Weights of a small GPT-style language model, trained from scratch on English Wikipedia: MLP 1024 GELU.
Each number is 128 + 32 x the weight over its row's rms, rounded and kept within 0 to 255. Layers, rows and columns count from 0. Numbers have three digits each. The size before them is the row's rms in percent of the matrix's.

# k: layer 8 attention key, 256x256, rms 0.0378, rows 218-255, columns 64-127
# q: layer 8 attention query, 256x256, rms 0.0371, rows 219-255, columns 64-127
# v: layer 8 attention value, 256x256, rms 0.0558, rows 192-254, columns 64-127
# o: layer 8 attention output (transposed), 256x256, rms 0.0636, rows 192-253, columns 64-127
k218 091:138110086093137126059139144119137162148145156124119151075111117138120153180133202106114131136134118137149179144107076095107097108128121148147109081154116023134157147092129125149193185137128179
q219 088:188088125134178127199145149083087110136126102093120108112116139134111140155153087123169151161174112093169168119166144157085043082185080144108123135161084089124149127177120105202139149127153138
k219 089:147073136097141109122206145080098113112188124120109084129117135151145126099125087144181063150121174149169123117142129122111127133120095106075137157169111141069136089103147127129164128134165134
q220 092:149088145213101090108049154166104163149168083102119156156154154132071143154075131121081061154092194152077101109198084161071168106108143186124162062127229101104128139136140116129121201131173147
k220 090:174109172167114177083138087135150156123156135107111141061184129163104167122119168160179097132164134142113126069112163116105184107145128059178153144130120057171112108119087139097152119177099111
q221 100:067192131142145128208175165192146119123109145097128133108103137123103095109090129137090132104157131135145131136180145074118062093186125145128096085099152066143198076147150138068119164107174091
k221 098:122161139195157093091153107137108160117139164188142135090103126118112125077098135151123163112152097089126139089125173083125126098151125109188153159181169144128142133137080101106104202133111127
q222 105:115160140111182083094146073141153159108092107140170128119151124166155147119149154143077084140124132103137091115128144121148149097080129164128127146113056070177149160164145185146181151182079157
k222 099:094104124101140087136145141188120119103069097148131104202096147122148160142115093136087116112110155119146165133111109126107165103120149084054149086148146138168142122125172136113203135075092120
q223 096:174127092082108101141087155108108149126097102086137126102135134095152144132047110206150109113113198136121170122186113135124150115110122108159095114177128128101064126110194137136105133093108062
k223 094:175107146115077140128176110159109098107147145088104160101166177154137146148110134095138123133162164050121150177154099167135136180090106100147135143136083143104145097094161109174160099133115141
q224 091:125127142043169111139113145173076075145164111156117109131134107100107151085141119126117165086133193086123171122131118149113134115083123124116112097139160224077114149138164141158143161096087124
k224 094:145125083073138106151112073132121143127137087147153178178161170095100161085115100148120117120071142109110194178137103147169142111171101147088112172066091168116103087108193115062096085088117096
q225 095:140139094108109178134104113118159104119180077118086171149180103116116160086102074174103139218139088139100110168170133118185153135110134116077158129093134093059110147118091098172082104121133161
k225 093:100148120109100084193050126157095088115163174127158107161185110122128184090087096083112131141123109128069095138183110174139152138100110164143126187090102133119119147144112166165131094121146146
q226 081:138131110157138093110135128148097126156175098150148067144074118167154115090085101134166201107146141189123139092126206104099141074142114177187106097136133102096117114108098114103163136120172073
k226 075:117142093132160167169117121095035106103109134125030167177080148137111098082115119150160135091161124114105135184134147142116131129135135177058120172114092159111123167107124074174181146162106119
q227 089:144090174147071149102066093161061134138084097115142135096098118121115115188158227136081075136149125094091104170138106127094115118132166147106155181091109106159130153153080100132076146129137172
k227 084:106081160152177107066099086128125166161089159160153114118152126116089152148152145065171014081108095131115083111109123143152133119162160097168145149144118062161092145207128160099102144131160105
q228 097:095160109136095119075145186118199072126128148112083155079139049117141126097118124107121173127136147156146125094122151112119112140152084072159124128112125152145142095195135151149138145126150129
k228 092:129182127125162098122120119152111116160181111176170083178136092106178049127046177146097163109111165197106163145110149145160104153101167114143148136129121118105131122095069125152090090134159159
q229 093:121091123084095133141139093148115174120166128151081087119094143142100142080161149239155186145165105141137161148110105138045072118179109144178134105128126141097095103163143089100125136066142157
k229 087:161141143137129162159128140093115138119151193142096125159114099144153092115175093151170187150108194192152117115118092105100188136091125099116074129112113122161099082110145103094145073157125141
q230 108:196110147138139143108125114072074155124139101133103148089081156098163160152139125117114124144114121093117096125135089144164097185104152154072116181213108133032118131113087119127115083133138144
k230 097:114158121147060154178152131095177093109186084135145128084112151126149105160139067073127124120147130109095105122131156104149044142114091129115091117152092174095154115095167160140135109089123174
q231 086:172132088163134130069084116121132127059197162105122118097096145102131141190139149097138136101145132098195105144081080145105059103173117126154120145199092134118211179126142080099115153163146103
k231 083:156163157115111142132109140068144151125155109148095170082137187137155141166186143187141156107089196158125152115133153074149061197081111105118111135174129090103128131104154062140140125100080139
q232 093:189105153145143195133149105087124134152071115120117132117069142131158151179188140111142140131095106129132124136125148170132078141158092087122096157172098096107123138142115112127074111129126136
k232 089:165103138094119180114115155117163123082094096102117123113062180105120144154097120083174057110120108142142066125123131146142114180172103182154106126157095194057117138140132130112108166160162149
q233 098:168190114132124115179149162121141083164147188142158119138118138072140117149077143150148138062085118114144058124116111071121207136174117215111098132075147114098063144088140165142112111126165111
k233 090:134117145133135112173149104127084139126162153120129148157165112152150199088134100107089105167122062084154110180100183122152137132129135152072115151134155090164094193175200136139151151122128124
q234 099:112083128138118114180078121159122085095141140118110161153134137089118107107191135095189080153142116111096099132113099126090072144160156207092148077155127040083128122128143124160104118122139135
k234 098:144151186155138043089155114117119137158200115160202144097091086178111144153166182197168092130137146151062095125136103068145137065126113177186136072159137096108114134134155063146121174165117129
q235 092:054100161114120132161071156130134116052110158131165160133145149163135103093088103055173123127186144111129121112138090112059204070155105124167079097100089126168126138143192146180125117099105112
k235 091:156077132137112070133185140137076120173103163193123134149096121145120071148181150130112087139172127127101116092161106133176133097124133080134155043127154131198121105127123126086142133190102094
q236 087:173121122111105134139052086083135153113129123122103126129121093174119111177149184095156116103091175138132109069121126159164206120074178171122039161133228078157123097148087113140138117104139098
k236 084:109131176157126150081115155139156118105134155152101033110127079109145143148141171110127065107171180160127096110173089097169137136123128088171122166176096125068107177155150105143113150138144114
q237 092:116179144113147055118186091105133119149169143161147108106145152159114084111109089133106098049110133096121177095120138099099158203139110163112121147141126165161147097100132188097104154132189141
k237 089:066128123172135115151143052145104173054135071124072169107149161104108169113101114118190146139076041134173081097140092115154118124111108123119112186107163139138091108141129160085153175124197118
q238 093:197086103095076054116053149176092109118156140111114197133089174117105144123146103135071051114123167082109075153170144114147152086198090189136132136118122097133083183117180138149165136142129163
k238 092:176156136145140151098219105078118162160198091093094140144105143103173107154154186125149100108072137127142134101123103156117155120162153196175127147129147136082076177077188141136128118138132132
q239 091:136119138179152105099112187129068110162179087139119140118123078130154132191109168105077145114166102139195149172127086127125153120116116075082111139146077103146134162143088152181185169091101136
k239 087:134133136086173113108133141090135081117127146115061090160218149073075162103083118146124134053114186156147156114086126179202102145121111178088125153137144119093161083124136117145165119118148184
q240 108:104103145089101183135060182137113150125104102118068090096132182101114130138117129158097089171136110124162073090192150139129178151158178086129149099154055108100099155184104164090179139121102073
k240 102:114086134114112152124134185175122106151169145104099130143112145137109150091109128107139085098146110123141097109193167116129132153163167117206205164143087107125128112164076144127117123141164163
q241 096:116186110161106093113139136142142132085135090136097118070219187126104127097075106124089136036124079069177172089108146093104154169135131173159101129108116132118101083108090114145123085110083125
k241 096:138170114175094132069103147149119146141138127161109169112173170113123165163116148171054174119094138145142117163174139080135123154107134142148118128107129125181126178066109100162145090117103140
q242 092:110146136160124084131177157110077123115064155127153102126211092168104063074093093110186104151120123134112075097112108118153138176103149090073166111142105129101178114178137111081066133134150179
k242 095:082146127143131087154165141136101118086091121115180066122155102152124098092095130148151182154114106124114075137127142168131099146107134040139142091148154115179124103182036144106105133186151178
q243 090:122166128163122133086135106130168161137167093123174197143147181078155167125153087172098127117162154143094147112104113050139092086081146139069190100101107121176192132168146050151146166194091120
k243 092:088171099175108076112142146158118134086157108164172111149152154188103127160104144184092133153128134164130136120136117090115153136059131153106119080066141112113171137118208083142173138108092081
q244 108:121112108136149145175117184101110087139141156175131109178099079091112106119135118115213110111183097170118149209121125155156125137137173118117118192090175178113116126147140126150091116104210117
k244 106:143127151120138171155121130100100139135182148162076116175129067144161064114106130159155160174208107118139101147106102154117186119156147114077078143123106172091117146180119110115071095134169156
q245 109:155136154090126143133171174099137146147123154120090123083120135135099195066127122107116179103127098105192107134130136155135111113150089134097115180180081141152126144107133134132155067099103147
k245 105:156135108111147134167182164134117095142149104158150155126099157109153150112104103096050143091071122102140135140104168088128094116133122233094120162125154217118125149064104154138062076084083104
q246 091:019080113116115126129166173177161125137052158164111124192122079141116115112108162141118146122179113076154090094121179121117146134101105169119121090131145090181101088159108128058205126130112099
k246 087:152085078113151130140111137179111169133131116108102103152118132107116149062134097192095142125103175141171125109134133087118116138126165157080127124143105134115086150134146111126146160075163096
q247 098:151104116072145164118166144151157118151181126049132088149118129110075178111187111161120119133172167193139117101177084155176145093085138120114111154094138086151137119173150104097105140183153128
k247 095:114100137097179186171046133125101171113182133075104116142138115090144116154109153154176113151107104126118104166174111200106185132126101203044087125120106169149151110138154125140101058107155073
q248 092:154129146115082158166107134128073122104164163162100138106142121093155085124188129113164150104108143086106104147080189168120148128088188169098085184153243128083147176140119139101124042116098111
k248 088:105150142155146100168147149115126100177190119174221123110108118141126081124148165095101102140131091149110067149144150089144133080178115122146145105159155163147075127122107150149059089087120158
q249 089:094176193154136116131116182075193161120119165132149120141135087125098177137101111134085099121135151128160139108115121108131143088191165127180156106130159116181113136145167103175105164165189129
k249 084:106113138155104076139137173148120103161085165150166059161135095167087098152130143158124083137119162128125161077145138111124172147127161139049094097096158129108128129090142176170156137102101108
q250 097:159168152142111136105140170142131123123152091140092110111104136123150103135133102129061104151117208188064149140150176136116100130127163038154199112157096126045200102102144139144137107142094157
k250 093:163106120155125153102095171160196091111048113155159129123155123156142122081117145082204085171116147149074184132160149116152115152159118060215129101158121107116123102143075099192084161122125213
q251 097:125139102053088113143214100172159152100172145134112096122158085184134091113100154103140162087085073143138180136141104108110101190146072192141095164076099169106069082101144104160166106137159095
k251 097:160126093189171137113140100101121146132127136144094096159076100152147130088162056153164149177139096130133125142180184150125115146116104148068150130150141129082101149165112095096122140114131156
q252 099:139172131089144071072213180109126175124162044144130141129120118077105140145153072094139163155177160173112158117173176151138120153093056153132071196162174139151128056105130127154131090099143116
k252 097:144155147113133144107215186114103093093123076128172116083090137122142119095119110136105153117151118090143187163099141136129075145124034120106103117126121142152147141049157103124140128102069135
q253 094:097172166168094113106147117138153098160161150118134147161130064096093136140153117098161099139150097125164121127131113128103118133187091141171130119114136092161136085161145153128112151155156104
k253 083:118098132087127147110091075127096242154142151138141140134106137145134160139150162214213106102078142120204153096117146149141101124127103149074125156127142106150133137155133054109142195168173086
q254 094:154119144123119114110098112143148132144122164138130114087074125108132136130132047142068099138145145042080103111044095134177137194106099136149176161154064162115127182182162102112119133138118141
k254 094:177073125094128165141075170149162158185129139102192147162105098117125114129140098120141098120086165104165154138140128175112140141186083088172158095144135125089114191169182145128092094080117095
q255 096:162150082094159160115131121147154079098109189051128137100154065124124100106136182164137167055092136157114094113159097107142154198133179084140175178085178124093094121128126125154131041120178097
k255 095:134138115135157125162143127130103194151108151147114117126186082138138111133112152149132169179084107149132130164131107171147119129140111117088114162187133134094081124127149155185068074120149133
v192 072:113149164111111124124107111086110091178153116105125190100131093101142181174066119066104147181115185111073107102101166130083155096127101112192186124098114085116095091148147128124146105166143143
o192 068:113101114075178175103138115121172136083151121084048114114127090175157126138112075115149128153127125156142166145135127164186105121162082090162117208154106076141099140132073110121176115098162081
v193 067:125089126162125146138168117175103154112150111161130103121092128132120076119118145142117125135104122142140105148102134203137092115169142085116176083141153173088176160137099136063097134104051135
o193 064:157070120119100135109136057138081159180165133132127161106079131146120120153178180131109149122080097115159074101065121152092128166144121125127157131106094154112117137155078161097107152117095086
v194 066:146171108141136121104111115121130155094162098075119178176136067168119106149162113156057146177156119157101170165118135114180173116086081116184217129081129197052179137100127138157136087087064087
o194 064:145077157169172129141137128115117145148057151152191122152078196138161110164140176107174127129127181116104158101092104110110141105171147110131201168101132121120190116180107091150097103159147097
v195 061:102118110137110124158128146139181137165145137097124121095150074119098114144163143103165165158024142108184183134116074147090106118084110098111114126097224087227106119103142111108099122106127059
o195 059:175192105111166144100129099134116184111130148149170054162147103063119134161140116103104150122106131169127161069112120119083103149158080133073194091149118153124134117102198101079130147118101133
v196 064:102123133094107125099136134140129106097087128125134118039119152141098114057114126174115172129114153142086134128145159114148195116178083095106151140160138159110089201130127091122120118099134117
o196 064:151146129144114135104112153136107147139120133146183164104106187127083110081108071112139106149122160105162144088084136149198091081120147135127112123133136068157142142160178185172174154179080133
v197 067:151121131183104152130085067102173147074144113120132165127147112158170138133115073143120137189161163127101134169160205105082103169177073083188059147155154088109092132083122166123087130143123107
o197 063:093140118137156102097152142101139089199103061165230175119075189176127139194100109090106131098152137153090177135123143154127106109191113139143133128188178074164182147138221133178149145118124102
v198 062:086151130176062144112117085131151113123121116155146151111181101120145138147178127133189138135151164093117120143111171062147130203133118143177143145150105162091132091121098112139129120125070141
o198 058:136169122107169131129081124086164104121107100110173112161068139124145135221157124177144096128053117158125135147094123139116116123144148066114127125119199175129157141140206170151174103100138157
v199 072:148142124076074114109157071093113112177164123146144132131109120120232129114125128134137153158157126186131133162112119095164179210061146137177135132124121151100078156093131167208130070165152134
o199 067:138117162102171159153065145095078103125108123112151122121113167076142137166116122110129093137156184171131117132136122123184094164085147133063116129142105140092121145119168149170148113208175086
v200 064:112118129099116126122188124135130162120145127140117103101138108119174078170111102104101098145152112118135087088146087126126074107170050088140122089138124123069143170101123176125155137151112222
o200 060:102089041122113154134153102106213113142169154079081173154134143161121147103121165092164104112102156126158126169108110187131116128152163096144166203070136168109161136116125112142185135104053148
v201 065:136163156132090147116168089151078124162152156147147149124166136049147119166081130117169177142146150135098117149127155113177207100151121148164111136171161126120131134137097121159122104138148169
o201 061:145147178099118130132089136061098133148159101139071133091045165116112123137144078055133136144110105118188135138110169154170087100079189105148108154168144137164054145112112171119130107154130145
v202 067:144107181110161180123106124171073175141129140107113159204129104146108124178122121084127088135136068116139072082076107152106137099119099158082098136078124148140205150125114062131194169109144174
o202 065:095129048129080155133120122154116118092168136149114098118181137169109087142123184103117108160087091111138120225096133102084132169123152105143173119107159145130123077125000164117100140096108153
v203 061:139086124155161144086132082142118163170122142157133121186131142103061161120103161090140116053123099104122117128098155132095098145128088160141124183178110086117151144143110117068140174156155142
o203 060:085138096070068153115091095155077170130146120138148123095110124209142134128089112087125156143127100087138097180153092129105148149141148146121127140150143129147099122147107133142082050106188155
v204 067:147065114124153134091146136130160135133102044196152103089116140136160102097135118122108124032128154111172103081135150114106112172159120120089168079153161103108159128105136139088110193142060181
o204 064:087124120126153156190143100115104131107160163073130158119135110130145135145120103171122121090073091123124120150105139133174149132095164141107129142100146106103161152126146167149136091061130091
v205 056:082127110160114119130133129091145154159125155131109144048200131197117162135133131139149129161175162115106176068124199132100101169109138116105168146133088163116095155088103166151192149093100134
o205 054:102123178098127123109136137115174103127097131123141115170156100134112131156151135159177111108153174208080189140163142183157127131114146139161082089137152122109179087136136077103089114111144169
v206 068:081129136122152156157080145093115127169089174126114114080105119082065130135109125160161170151101162136143111145133109160152148110129189178124102160159101118118142112160118130102128098089105096
o206 063:132132176114035112099110142114136141148125113155104093133150117144172114110193153117133111141112198108145083146102129145142102118112126061147075110097132095143075099140121158077210136161148190
v207 065:139118169113183195152087135114131120092130063097105164138135093197088120142144155112141113124060113127169118107062146162142126159126193129134133096077143103147152060151127133146112160088058161
o207 062:176121079187097153114116108154119147075108097155107083125114142133151129174155152148157120112101086122075146160078081100110069113152090152108149132119111185071153134115121120108129163084082134
v208 062:119144053150155155155128092124153133099153096164139116128181102113121101155067130116171074131126131100133156173173088146145078141128155146109103093138196054158171168089102129111068147146111182
o208 060:138115077166138147136141089093099149165192125117113101151175125164065165060128148109137173099090126129151125157127165066107088139152128136126110094138124134072149128116185146199169192122079113
v209 072:143139105097176120128071140137141146157128144133103125151117144169110169076131103160097071110127107135133177139177142176088095096086133117072100135148095094113140160079146103125117152121151121
o209 067:136114078176103148121125095172070135094112132134170083136218109148085127068087173119127107093130114120101084145166102084153142154160092213083123069144106127066134140152124067150094172121137120
v210 060:139126078103099134055146073148168077143129191206114104092163157113088171153062135140156150065149148078075168145105113146136121222166141198160146099183132129142095117137111118082141124156067076
o210 059:138141168110136154143084119144137113098097094130125120107103177126145091124094087109141100149142117081118119084176121107105157110191095131143134111124077095187110120113103128145164061094079177
v211 066:165099135103103181105109104142151174190163135111122161172144127159127177077114110154075173156124126110143130139103151156121141140066137100107151154074125126148144188087117068097178181149116095
o211 063:165136154133130101182085105151046178128086121135145114095151121166130095125117127047039164151104063106130142105066124151123080126138130181140158113203120147121164109148126101115038146105096129
v212 067:120121133136086127067097030084142095131096144154137172103130123102164142179125128082182163133115175084095138087091114059098147139148087189155100128154145153133064124132115123090137106160113104
o212 064:127136170125163122164114164095184065118152085122165171097076141134134114190121084127141129158171115137083140127163140072060140129183096097119132158159128076208132126073119158177132107083170125
v213 064:156138167083162153111075106122182163186186135107125177116173096154054141132136086168116204176069167115109170094108124119124161099067121132166152094066147077104153098129149151128133163162136099
o213 063:151125130132163127104094074126123167077058114108144103115136120135169089108138122099079118127155124144115155117081103140173076096126123123108144171160153123097137115108182036130124097193096103
v214 071:086121118088110101138113144159101098125134160178116060127100158119186101174076118146157103077104140103198126106138068150137150113159119105130098115142112194176135135146128154090170107104128104
o214 069:129134125100101118129111127139160075147156149094128146165119072069121098099116131119137129117140116111154166133112122101086162171158085111106157078115118089119077097178127171096164140066124136
v215 062:137173091124152155124065107119170167135150124137099088155095128094093126109075062122112140174096181108084140147158093184147184109151122138169120109083172124139085102151137169096082068135199118
o215 060:143065168152105114073093120122120160125074115100088117098158131120122154155105114132147142148178148149150129109167138170101143096111080087116121124156052074144111128090125073103160182146119151
v216 067:132141123142149166133091147171160159060145137139105161147116089157118157123046143114103101195112160092078136177153140168145112135141070079143106169091131184116153089120121106150125117091149134
o216 065:154061089132097163053096088188146174093087091158084090120180114117136126124084125121135118110097129107128169134132112143126158153170101094109140105158105122149125102185058090112100144112112120
v217 066:155073142091191114126140104108120118112120058095144167124143135095117101180085134112125130130100119098121110157161124090087141081171119128135120151116203051152111185103116125142087095147136173
o217 061:086132099135146083153127123096121127164184160120123154113120100137094201096103090087128187105153127129162104204153159069159094129177119123146113184163144126129155172123079194151103194104131071
v218 061:132116143143153094125150143158143147086137098160108128131142080139165166129121150130129126092154187096099148145114117136150077039105149070105066128098127195137131158094105126144130130150129118
o218 057:188051144116133145109092120158079162159153140167107125068156096105158134140144109125164163117116116095138105160169137139114162181142125093107109119194131184171133113178063071098038149132173131
v219 066:202135143168096166154137065181088156130150181146102111113076154100108106081114118105150083108159140122131129151137118189151082173170117161104065144179126132129135168092113116099172145133087108
o219 063:116118132125102122080087126142055133139158075172153128103107190130120134116080203085069126097120080107134103116103140135101131120152122169107131085133132111120103151111088178139099144165088106
v220 062:143135106147134121114134094132142104079099131077123117080158111152104098104179112119149143173145155106096162126129170117126119174175078098116082175133129210102150128147136153024095151108102135
o220 057:151083156121152110093153154118162143158119105160184181102134183123122152176120133164122092135112145147105177111108147120046132101122122165141147156120152120170186105124218100168063104150129084
v221 062:136113073151136109141204144186106131130125147158141099162119185133153144115120180073113057102141084185110132164136126156151051121150109147051093138180132093125149125125124114175169169151141082
o221 058:089154110107134161157102133156112109129127162163157113112127134163100080073105192123083139121136110105091083122154046108035172152149128190100122126151098171123143127118135189117122143100126157
v222 060:082119123182080161153142082164154146162079094196131164108147134095150140137125116107120147205109145143119177165153113088132074089141099120104139146156105129115110122101116115101062077149127112
o222 057:158170131127143131139174109077157103198105140061220139125127122139096158144160131152146115103118127155079135053137203135155160084106170094149141128137132172154091152165187159177133164112114100
v223 063:085079150103125128109176099107127132173127110134125173134152092173198087149147182118168158079106102098145116128067199111114114174073139106092169140086111162181138140130134100135162107083130118
o223 061:115149105099142134089095122118128152107137126164141067123124115090123138200131115146144101110110108174127119150109142138119164151120178183097142132137172120156147097152090143088073104094155082
v224 070:068115087168134118168112110128138143166152136161129110149144134129081161180183129171118183131187191164108147110119163061171125137117136104112149162159063135118173073141106136147135160125145142
o224 065:081169102098143062092142081111162130135068156134155191117095128130162068160111143149098120101127135124128183140116147092086113118086135038156125127119204057089142108137163122111147134118143135
v225 061:172170144151107119126163148144143083053110147116128106133128160154142086108084117140139070142143129192147135162150086194103067150242138153166105088095171105096153081094143157180120172148067152
o225 059:130138114145136148112147185132146085168130148134126120164128148177121154097128139133167143116140117152134182109169133133133136111099069125124130083096142120108117176125145128141142124189128160
v226 064:116094146118088142157170099131139143114105136021146179083163132130138117137167130088128112187134098074126088032138142073129088121110152098213172131070054124125111112109121073190155131113131200
o226 060:143139122115124081151127139142181105114109094117119116139123043129068133129053080117087084091127087162123143161138069127136146132147125127119134187138143172088144120071161127125160108136156155
v227 064:100078082083138146041133087150152191090107101176107171091135127128126069124124170064113172148084160131100166088071080135141128131123137102129179116148136154142139087128140132150206086100108085
o227 063:130069137138134152139093100168193115095041123108111112124117128120138121175082104173178106110158154108117170200165077156136155159157084059084103167122106081185113104100056123120126108084122134
v228 064:123114112156123098124096147131138139130190125091114219173117113195083146106120091174080133153130116127122149127150141150099113072093119190176124134071112147093208131098147049150151146173163143
o228 063:119100124121139147085133109130078209170135168135148077123132118192150148081097162064136151141128126155138161173111104115123075107087127115128118145158192138075136120170176053099129124201195128
v229 065:152115129089151105104136124137143127139135105111138108200081145153121149170078167154153078071078132132157138220144115140130082099114125085108141088113195086159181118102142137090083162123099105
o229 061:129139120111161174133083097189085094105198153181131108157184090110142143118167167154120168101109077112135092112080144074118187117208126196065144107129089160177057142187130144133067098104140112
v230 064:140091132155140126123131146092139188060164134074126112169096149140075071099143057130126132199067050098146094109140111162092111094143098122180111130095147128120121171133145115122119105172204188
o230 063:160155092133068115072167135098087181176157111124147122140109119199100186121107125076111146133178122154143126158125072175120088115103137146122146144106138147042140155064196108124153132202146178
v231 062:096087099137183141125181151142119086126130115140123101158149143189147115130116156126152166122126086149118143114135189151148197089098099110139122098138168167131137143156148139133107096092182075
o231 061:136146142110106153090141116098117189151188126211117104115137182098150096132164137140150119123184164139110121151117119150110129118123184199119118155137148115137162102127142138156116109176101118
v232 065:138132137115162109102083122109076162152180110140116110155054155073077138132112085155081151128112112142149130187125110166089159112122118140127125109174186023117137138125121111136101155144159107
o232 061:123140085130137173126154053118045114117142139149133116082109157135128154168138168087091189122097171072156127187060132132179096137063121117057147104181051093125086114157110159110158127074146140
v233 066:125154137139147142114180128189118085130102128115142098170078153127131172088089135078102094159139155155123119127149157121110206180126116138164150139078159154107098113127140142119055132120159120
o233 063:145162140131092165153162122130127152103172147147082101111156123120138125108154136151127154178123110094135181093114135127162105118139122165129167175137068122129129094182191184191136104165102135
v234 066:097149078139157139152151157160164139150133139098134120086168149083123144137156132106182146155172176165051141114146083169106166131146139114212136083095157125106126102143132084137171122121062093
o234 062:120131221098149117157164101104142132135154113150056126095097132151157098077098127150109126155104118133174186120161151115114133137193072111101127181122140124104147140084138110123192136129155111
v235 063:086103081143144125126160142196066156177127130143118045145113126122112159118049142150100107150093107151141139190161086205101163116103148150161157098157147135147163128086126101089131123127136112
o235 061:184091126113097132137130039140054179146167164130125081103129121128109127089128139062167141115108159073173141180125105124129148149126122139104145116157080139083098079177143141127143086121170153
v236 068:150103195194145098174095171066170124106149107094129087151146115156081146152129057118112154163069125130177132134125082167142110089127150164155126107101188136154162051143137153069103149112140152
o236 064:217106090116093128103160134124067191150155093167130099112126117119119143208163135068096136102170143161086114088123121143079169139108143125112165142134098132071143134036150104084116149153139176
v237 070:168143177072100107128152132080107121122132119088114157103091139170103117117177105112116134141135134189135101148105108149103154103130145113176201174101120200108053108117135081173121114081142136
o237 067:194121117186135146118190186102138141131102106107103117119082152131149163167106127135164125163100174113124180099138114134144069132057091079138151176112106134069121154118126079116136151073155167
v238 066:113125079075123119099092095122180147155158099069142196115083134137105150143114134135085157136133086094125090135070113147114136089087130111184183124116106167112066156172155088083109098176197086
o238 065:134074141137114154097144118113095213118092103111144118106139107153140122138076112098100114207107135134159103112097080152112071083139126096112170165148079160176116115144155070067150136111134117
v239 069:119151109096112122096105114103134135065081158098121139171105127106146099108190114087096102163169149156155086129139124097085113187184126071164152153137060167101077108097129088117180155141087141
o239 064:128128087123135147134151158089226098086097084102133136120123164131118171168063142129138095152103168161096144151154066135096126124132061108105152132099124141133172108120106108138154098035168157
v240 065:139101124132107152115115126089076163151106130176131153148099131127200152096123148089125133112156115163148113115140157094106101117087171102135111167175064102129102147111120144131109141164115140
o240 061:096155126104095146156137171110116127126134124085146130106134098157147143138135098136141102109126106144063117132147117163145120168125176155122064107152190160126118121161152152140116068097218144
v241 064:188123110133161119164140195140101141139168047150119129083136091189118145136127170096090054127194047134140070158146184129145101199146154116104088169156122108127141141098106114239114173102112140
o241 061:016151116142146126130109112191119083151045187168146138171176125108158159102154145147108111116137131121089085117159104146156163130076192123166117137103114132100180158161068140101117203089130203
v242 068:120129126105116110118120180082144214175193109133109128113077149112113129159106100179161148098141136147189099161187137115108112136111168159147151106161124130133149098138149156129136110181142139
o242 066:074133138126160130079147112110121098144127164121086126152135074097162156093122139135063117114133124174180150145135167110165160115090178128132082141080104134066083110091126073076152115147148152
v243 068:105171143168149135129170139141078156116090094143141090132108122104153134099130160064192060132110113140147125139158104122124096122140135134102064123144157086134147134131145097163104140127161186
o243 065:066141128104136150114117118103131149132199169160132101107108116107113152137097118142124146151132136073195139148149118106075132151094128183116069150152176131134116133139150182142142169104161194
v244 067:145111153117159090107151112114163088101076118135140170088137119179062078105106182092172077155082089123156104138079166162142151125141097135107096119158191146138131157166106172133108180116111143
o244 062:156115095117142198089139146170091149130162111138113140124137155094165190139189141168130128131123119090141161121097133120100071187170144182118100148165103136147132081097135096124122134112088091
v245 064:102184158123126102126132162138108153144151090130134102170110151140123118124153119100100099176103122214133100167123106155110195123079151136171185076123177097199112036130158134151154130118157107
o245 062:172111117152166134114139070090109113097098129112080089139097069073169111190116118119096124150128111103142168144147114135124139142109072118116113187138046115094075121060127101059134152075170141
v246 067:190175145110158102139157134152117109093155176131116071120106114108149108141111081152183120162146156076163129079148084162120168181147119109169131107073121182102073165101113166142108041087125133
o246 065:159144180152086143088097127143099107109124074099099090123123177080129181147184164139132133117148126080142111125117112147122121155132083115077172093089095159163155142172195093129105129164115165
v247 062:137138170207124089132152156103119086059105128153113098118188106144129109166139109152121108105116093160147138164115110132115082106196057153137136131157138152125125072105114142153137167104032145
o247 060:171163076157153145105173161086174121160144109143171123129072183148140164170122115112211131093103205118073151139169124116107173111106138094141156136111130122114157145109131114137186146085138170
v248 054:113143159091180121159154166184106091148150106146130127119108129103095092077144157115122115121075114184167123164119123176106170114111140125036133115179156065155186077121148135153133143163182126
o248 053:113132085115161168135109114125073133146117192101085098156144118139153163082152147166121142126129126093167157131136142068161093156051087107139072109084087085095075132131112156092160138166098110
v249 058:074115143167105163122102099065188137125121172150121119083194119130188140135151104165151154112133110113148152120144134064193104141159062076139084122143097154095138159106106178086159130148097151
o249 054:121129127105164109135073100079173096178152089124178202131109201111121121178087080114148121093151159193110123161109145156123116103141163150118121099109179149145149157104150106129137091118106168
v250 063:070127129108152131130100119165146160129132145195116165099119116125135118125196155092171108102096142125126135136155144135179100143160117094085081077169135157149105136145105163154113127139165139
o250 061:105108113122118145075104107100202098091133157114091130115165147087146153159113103181104122143140098114123118145176124108100118200123032095095113119099052159116137140131065100127132140072064153
v251 070:119152139133140107124070091167120064090116103149125096140120126175135074154095109148152127068099155113192154127178124189111203120128100161115139073143187156147119118104147082093131133052115086
o251 067:164117162169132124075116130079105145138190114140161118136088165063131170168141166137206129103143109118126133147121145112148157108107095128093163111128130066156112142132106168145129128105173118
v252 068:188176140133113146143120152160171202135140091117137152122090075126130143113143106080132120210121094129162089112129061079092107114086119134157146141100143129119140118110142089153124146150153173
o252 063:113157113169145134110153117133179177090134173116112104110175066110167134116119103108099137189107113140160148125128066182107090094074113042135146192100170194064129168131169109085096149069174188
v253 060:076058099163185121115147098082109115171131130205114091089196131161109141128143134160179182119085134151156166157119134092135136138081198179152135104144098119121156101129123174131122111119105133
o253 057:141150108105098112128098097094112187153127125170191128116098137143131085158153116131148098090182194137101138148111112088110100169134156113129100112144148114038158100098205127131173098206139167
v254 060:055115105183143157127096106145098142115143146106100107150137095108162091143123100129128133132076108083125171107188103149127125078135020126144098146108142171103184153133135115044156102140132174